Weights of a small GPT-style language model, trained from scratch on English Wikipedia.
Size: width 96, 4 heads of 32 (1 for keys and values), MLP 256 SwiGLU, vocabulary 8192, 2.51M parameters.
Each number is 128 + 24 x the weight over its row's rms, rounded and kept within 0 to 255. Layers, rows and columns count from 0. Numbers have three digits each. The size before them is the row's rms in percent of the matrix's.

# layer 5 MLP down (transposed), 256x96, rms 0.131, rows 50-93, columns 0-47
109:150090143076142177136112120080129141114113122122137130131115119140160109154107129141099133123094085110146074106095131092123103168146137132139159
095:087111125177130183141159131109149111125115096140113164179159126142056155128124119174174124146119128110137115142120106166162136141126126094120133
094:126130106118137158127161152116143156103154124117130138103161109096138107084130143129152178087127099107122105101136122179092190117139153126138126
093:131130125132151162134127152135133124107092162124126143108165115132148163163130100101124131155143151145103125165148089156126137088162147158072108
086:124134144144147131117165123099106119114142132137130088131135129101099111114131122123165114094177130124122119071145129081122138128155150118161153
102:141148117110101141124153151152141168141107097165128113191152115117094121155136144163125152126133179175106116155111110122151110133106154097114126
096:100095115102125155104090114159110118124086123134130097177100135143129143135115153110153114183166143122137151104150138136164133139176134117141099
100:130121113143132132104125107135083096137135153130132127174100085101155170133138104110178116137103116122118151146132128124114092104196118118120099
097:095133170130159170096118087102145144123096117103159151182148124120128123143076152132098140100158157151088116123124122135119145089152116120156166
091:109110128116108138109164081104129124175132109131120170176119138169154145118127122134140142137157128134148135126116122144149128125178165137125139
110:139140138144116111144121166151110114142152183099116162156110153153164146126103166099117114112089093145158128107119130103143104143122154116112154
098:129117158140108118119156097155098119112135105103155153199149093147146124114122083134083142113108136161153134151131100149128145084127153140094119
096:093099107132098138124125090096134105104113105114121142142142155148102135131151143133123092130146114128163160126123157083157134126151126114159084
110:107120096163141139133156145087161162131129117172124145132114085123062060130120111099136084150130155147111138117100109122095144172140128138148109
099:129100091104137141147146128166119112124073137115116126160144146151091134156103163094126102145128161142110148141121100119089129134155117131151103
097:097136175159146116097138097104136109113140142098139080153119122121158096148129084090136115118128119140103145106111118104151096159141141080092119
111:117102144097110116140145103161129149136127090120114162139118136150139147136149086120147119175123138146129104092153125122174092084177135147118109
110:117128152132106159139137123089084138126102090134133113173101165120119123092150139122128122138146105149131137168133132106121125138105116159143120
103:118140140156157103141118099133145138096188179151138135098132117124129089126126133106178141145135105117125134128134119140111164134137165120137159
100:113127111147155129160120102165125088116128113065142117118125173119145134108122092095122148134094148129069117102141071124159088084137116152103126
096:162117137127113116154153151141111148110096109134140094143166146118125136160160106126119110108182160095109172109149153143086144118157120120104114
096:123113123117129123074103131125102122123157142118094132148049129097146134174166124158137119139112184154112124109109167124120126125154139139130143
109:085114111156185117141151091091116130134144190126166076155146130129093110157145094125111138163170145141179099148118162175157106115138107119131150
100:130134118119089132133167111134151089141100079129167162166153119112161114132136126145122124180132169136128108108170113145185118134171145126147102
109:145121175137118104123103137124130135126107154130133136145126116157167098094111123106179147097068147087176083089113168119116128126137117115134147
095:091169090123126112093134145103175108137121145143143120181123124085131108146145130138185106158159138126075108169114155092106138148138105098150166
108:094164137150126137128105141158106156100133142134095112114127092122039145108095149107112171159128115118140125085100110103132116140084156131147117
095:113151142123135146145150124130104134125125144111152128126097117076114077119092138090145096104120144082107109172139079105113151132094151138105142
090:098118099114109162134175148136097116110138153120157120137147131072131150075131131120082098147129132125123130136096115081155112158127153130120144
100:102104133102133158127142132118074156109123129155123173166161120087172186100135124081132143129100142118113114134128110162122078132133093086176131
094:110152141155100126101081142113100141118145127118151173071121133106130144083113133099127114100139110138126091155126160123110171145142138132148121
101:121120133139129160143121151115155141139122148175139164132132133128156134155103110134132136115106138104141148158119084099143106163184136093101123
102:139099125122109146196111138189130121134132102100100190116128130170108164133133146141161105094113124138091099118105137129094148171128128111128112
105:138131102140090096120154129163144136159093132155126116082137131112163127146123110147141127113134123133094148145139101147099137117130119118087145
100:112110098092139100132162126167066114087141131106114110127119162140153155108145123106129096133137100154126057141158152141101094132138130155119137
095:130086164140136117113134078158114110123140163134156112112156143141127086077109122094072122125144109113165137118120124163119147152139118159137122
096:145126099156141100101131127148185145117157137123078118093164154154123104105142109122111144105155129136087151125135106145129147104163114091104151
109:138111117128123132125157140132175106120117110118104147152102130127096128155174168077161102133152116090176124119144152114150114147139092124140143
111:166152115105158061121085121117178143117132160190115129122098123108110147130106120146141124115174101101135106134148117139116154123087146139160140
089:131135128149113094128135139103098148127129137099158112095165113104132135162098157127097168172134135123091125111090114104148149129163107124123157
103:110088152141106152160126141132164140132091149123127186194148127105110153123117115155130109092120164157148104135116137124086106155116164114125092
107:161082131088158149135137154145176156144120128122122126119137126128119145107087136154090127134127129161095138138147134104161138141132143135136095
102:127133162128076102119146102127116111089127129122163185174082133091124154130151146141105136123117141072129141088108136119103142146137132099165117
098:127112100119175132135158161083120117119134183115087152107145111106114128137177083122106138116179182172161147157149119138106113126152147085115178
# layer 5 MLP gate, 256x96, rms 0.0674, rows 51-94, columns 0-47
091:125155149161116147114093113140116155134140127142119093127144130112095095130117158123103137158112117157157112114146144102140158127114119137086137
103:138135143141107122151158078139157142133110142106118135134164090109162119109173144141090159108141119148112114095154140116143114130142101165148155
105:139115131098135057152121142123102096143139147146115139126182167102133116099119147158100111098082181145149141110166172162125134074124119155147156
094:115110074151105137109162155090136124121116103110109129128146147125112108108147194131141115123151128139138188191165192127140147125129128129094121
094:113127108081092120096135114161095139094148137121142105110153152099154072139108116127100144090164162085170115101156117114152164105180111166129062
090:171106139103146087111129122090140124137147147095081086112172154165123143138107144121115108133110184122125107163117125122082158108135114114136144
106:142098113117123160141161106121099092130138083094140117094114134159103158096131106111134103125091131069109142169132156146085089092108166142124135
095:121149132094110190121107117180144071129150164132130135145153142146170162132117130118107108136155109120140134087110100116157152125142146169082135
095:103175124151138162102132115146154095127111098145146145155152123148086099107088181138139064140138133139113115138141131107116088124124109154123091
110:160119125136151171116098120125122092113175122140141127130139150095107075100119102129083166178143144115113100158155122170128120132128072096102142
091:122119163079132124119130170181108113117137117182129135124118102097147144124117120166172095127145132122077113085108197089118163137118163133126160
101:131111137122144078101133149098146106114151164113137136112111150182097158117104095154151111128112136101149080123136136123090152125108092122153103
108:066084111110102125128166158173132121134094104125114111126141100135103142169166166106134082130151138128143135121145164160143117123117161142132146
100:104145160175118127090150131095173096130127153105136136146104068093146152174120132108122140144145137113156114128098152120158161129106109102118146
107:127127159129143052114136086147080099162107114112132117134112128123124113135152118093163136125090125111100106090146163104124153112163149146100109
110:127134093134150118140156140079037120170144134101091144150124135140137139143167132123115127144123120121056186130129118109158100162086121108145119
109:115138106136108123120157104137125126144115132119105089116137127117172126123181163092143108126153148135111133134102141103125094150115137165113146
103:118149099141142132098136146130124118104157144129143138194131134109122138105118119100141120113116107103130135170118136131107186104140095110097178
098:128144162114108147125137127157122144134136144119114174161132109113102159079128116144123074113160099140142137108095179147131145140138115101159146
108:149165122140148156136105194155152118102152123137079142160107142117104154119120107126124108137164157127086106145141153154133128110146146116098129
094:131120128138123115133115154155115123164109113133117142119099151124107155102155091134119129131120057104083104116123108123106122145145149140167125
096:124157154091114124131087104167116115125100132119100145152121104138144136083126137136102077160112099132134128134093139102132151123125085160072127
093:132139133092130155074139110168118164119087122150129112112196116111131142149130105163159084141152108116139120114131064156164112123196141130120126
106:120103101135101128111141127139118121131142120155123176152120096101116152122111152135124118144159132141106155108108111167136159093128137138119114
113:127167122121146150103094110161126098096156085120105127142169147118126121115141091108079110132160113097122135088132167095155163169133129125145116
089:132126161122100108121147184161126144139139176157139123161095150107150076145111156180116075133128124121162167118169104138121113139095180124128141
087:153134122129155126145182117127139121143170149145124137114142184087122137095069097111112120123168122095073127126146080157073124125121147137111171
098:149094131075092143111136118130104139134133106131086164120087185121144138079160124133161125124131130133136161110078083140129134144125079127122137
104:115118166123166154097115124123105166091125175133093149076137116149154177116141111154161113155158126121115109094119114098112143125168118095139140
096:081117107147137128132151136117113155111102162137159121069179092121157150126156145150115099127163160143092180119159159159099155099130107129126160
095:125115108140116103100147152130113152125088131150129137136163126092117110138151131122141071113121135135109170129120134150131138136101141124098121
099:111119137147144101085148128168098128124202112136151113113153103113161090117111120105115127137163092116066112107110094125126132105134114158134092
102:137090131141132119136124133103126095127125131130157102111144147108118157143121135144176152128124092071128111077138133109097124132100095159114103
101:140099139165101151165175129116165132118080141120105130131081122133106142157129131092147108110116104113108094142123156089146155140133112146110082
093:134139100087139096129144103104088115114144100110147082127153088105165170118118109121094133162168130126116133087151125128151123117138131111111124
095:149158133136099114088126143162141163127128107135124197140112148186132126154111081101149143126137116136129162130138145110134143125166131125132135
106:145142094169133137125120146142122099110131154063108117156145156099089152131139101124167124119136103146137134091173152112130107169113103158111127
113:116091109171131120156127131157072119111124109088115089157097107100114140123132137099142152121155143117092176136112156127152116112133130087101130
091:098143167149126179144142152121111097077120165125094151144114131157135106107139144097142102122139112166164163127120137103141117174156133129145107
103:072149119113149155105132129136110142124141143130138088138136151109112135133145109096179122147141099122127115153111145134146148121154174151094144
089:159113175116138116154104117112098137130142130139105143111108140154140136156141117137160139172098076129116125154084099178131142172142114105110153
089:090126134100130144132129115133120146062127131118127132084114140121063117126131152094117139149121079161114097141106127130097104133167168123152153
106:116110152148156149145177142137119146159058089102149154078129174108134132124087105147135116153108087124101137117100166093156125122134103114123129
093:125177128115152131145129154143137132122132090168116144165125165144091151152142126174140133111090133127139109104116153146122098126104154125130127
# layer 5 MLP up, 256x96, rms 0.0666, rows 51-94, columns 0-47
105:123156072108138133151131119121106131130131141094104142104126131152115163111100118142138126163098123083083124180153114154120123140094128091128143
101:122149147107085116110136125132163119103077108093141125122155119158119112142114150094148132140116156120139199132112136085128126114141159144114130
102:108118160168104173109135105092108126117122075110106152161130110165157121139096129132136166107131138093114123118147132064134141113154129148112110
098:170088157151167168130122162121139169133115143061095150109130161115124167110133111083154128131164113137130119115109135103123153137165114110115131
091:180146115130160107123104123141130106098088106126109135173143141148088123132137120111138156101149119102153122120150123119097103112137144103128118
093:122129145139140100158137143174111144147080115135118109137110131130139151162126145115118150149101127119136190153168095149113144083168130130145072
097:136118113105075132145123099128110123120069181126107148076127098096162119129164103128158144156170136150151135144132129091172076099152118140118127
104:142129117156125133167166102145106054144111101124090161146117100125113119129093132098154124165144099107115138137157136136082128117106098133138126
106:146105112159111162132095119134128157136093124089158152144173124159180124112162106154129126121142097141139099151128154088115131099176144092142172
108:146149134132166171164156139104192152101145152150131135152137151166148140154111117157113124127109123082103096119142110080162142152097106117093140
093:118158100154142105121137111154163108122138154162147141113107139115159114132157142076163126164099111098104128126082167067134125137140130128144130
092:103135135093158125185116146166085133120123161156142082153120097123151096137129104157130137137102110132136138083103142155092119158110140121107154
102:117123142160179144131119174102139116107160144117120125102174131121086105147128122140148066127168153116117124113134107109080160130141113108137072
095:105111128061144098131103112150076148145135096164129135153138136162134117128102142160155164094135101123112170136127117146134130146086110145149151
101:150098126135138108107134134149084131131110101144105097127170096081128108134100120139107144146168111151142173120155142126129105126141129108136119
115:140066123120118067142113138123144136133103119129188162145126124127116134147117114149144170164164144098147109126103114101137109100150093157100077
106:173130140108108116135138148127100133121134113116073158161106111113100093107138172095091084153125096143114125116168140112100095114093135125163138
105:168144136164184133133128167136108124163070140176169148115139144155108152128135119141128121127083155130122106145111148134129123145104119167161124
089:115138115122123118132086131176122136164148113115154112149112113096132120135109157126158159122119180145101126143122166123149157116094176107102117
104:097124148108113121147135076086094100144102135105123142131123106104117109128091144117103155123107138138078130127156089130075092109174134137127145
099:144140126112111124113129098119145144140134143124107142113129118149141073128177148141172151136161200102141115113105138144151145101156142137137093
101:095132130143128160110110122152093110186141153132116097094137137121143199131148151136133098114119089110156159097130121125150164124169132149145132
103:110151120185102119144160125105129146125077136114113139145144137108186094141115111132124153179144099178139087113106146127082141160136134116163115
108:123093148117150117142103113104127111129125114124169147110117137107116137068185137065157133125131145128093169121117185109117108120123145108093129
100:107153157113113134136103129114153130114129130107118083083133107107179078156144116118141182107128155132099155143136142145135158135163128139088127
092:142106124113153140119120125181120115112131155105115144156127187131127124136124133096064139097161111123128139161125080096107156109120109127152104
095:130137108098172129093139090119080124135115106123113119138106094111154099175133152128121115113074110138157149108157093138113170120125133169138153
103:165137143119101132150117129151127118123126113148118164123147148121072142142125127104109110147083150152110153164114143102115122133122134127098118
097:128118100136106119130113130140159176155100110146147109122150166069147074137091131076138130145085096108144103083117096113147104132123111134128136
105:111100144146106106129092102106134157153121135134162145151133138108120124168125131145145147172173131140115102124174153170167131108113119091090120
104:124169128135146097152081131157096122086150132096170096121137168159124131143105142092136115135094138162124095123129144140132135103086145152176119
102:143111100118085118117170121198165160096116163135128122145157122157129111152133146099162122125085117155143102138097143150122102153125150132136134
103:137134129110128103140180119160119128125116138130121121129107109106114079099150141085189116088116107106137121158106167128147164107122137113186151
100:139128130137076145120130099103110113131148088112136124153128127134107133128135151077135126153090117171153142131121156126121105156059150135112153
108:129107124155141138156123153083096104152172112140140098125086139156164137121112093119129120095161108068130110105127126119129135105133146132106113
106:129129127088117075103150106086153155110108147118173141128160122110111141157112117109101133143132129144162203103153183122159165096160150158143132
104:164105097143165123132116164103167112141117150153153135138083153133107087141138138124102136137138133159123125164112101144101125163093100149194162
098:116102139141118098129117119155104114122137111155110130132132109071141060111118144125125136107155120126106103164113144091132147160133134071113128
091:125134122104128145085109151131119108081089110132091100103141103106134115137138161124058100127107119134133118118107087131144146093147150169171115
098:131161079153141079164147109134152152138148143139077143131165087135183140123127158132144144144117139160140135182131172122148146156120133121119161
089:112131118112183082106178097156140101159159127130108113113112165163137138116127160122137147089143175136157125134156130124094129086116088100117145
087:138152150136156122094138121100080133155135138107109138110108141113105130161140128111134171151094093151117134088113096114112107148168103134125081
105:166201095160124110128121124111100078118122127156126138148154065112159118123139130164144133118084117123156151105119107154102161145126131103144131
092:126085140158142097128139103114103114124158144174119108067087151101087122098150091147116096141140165111126144156134107115142147121138103104112131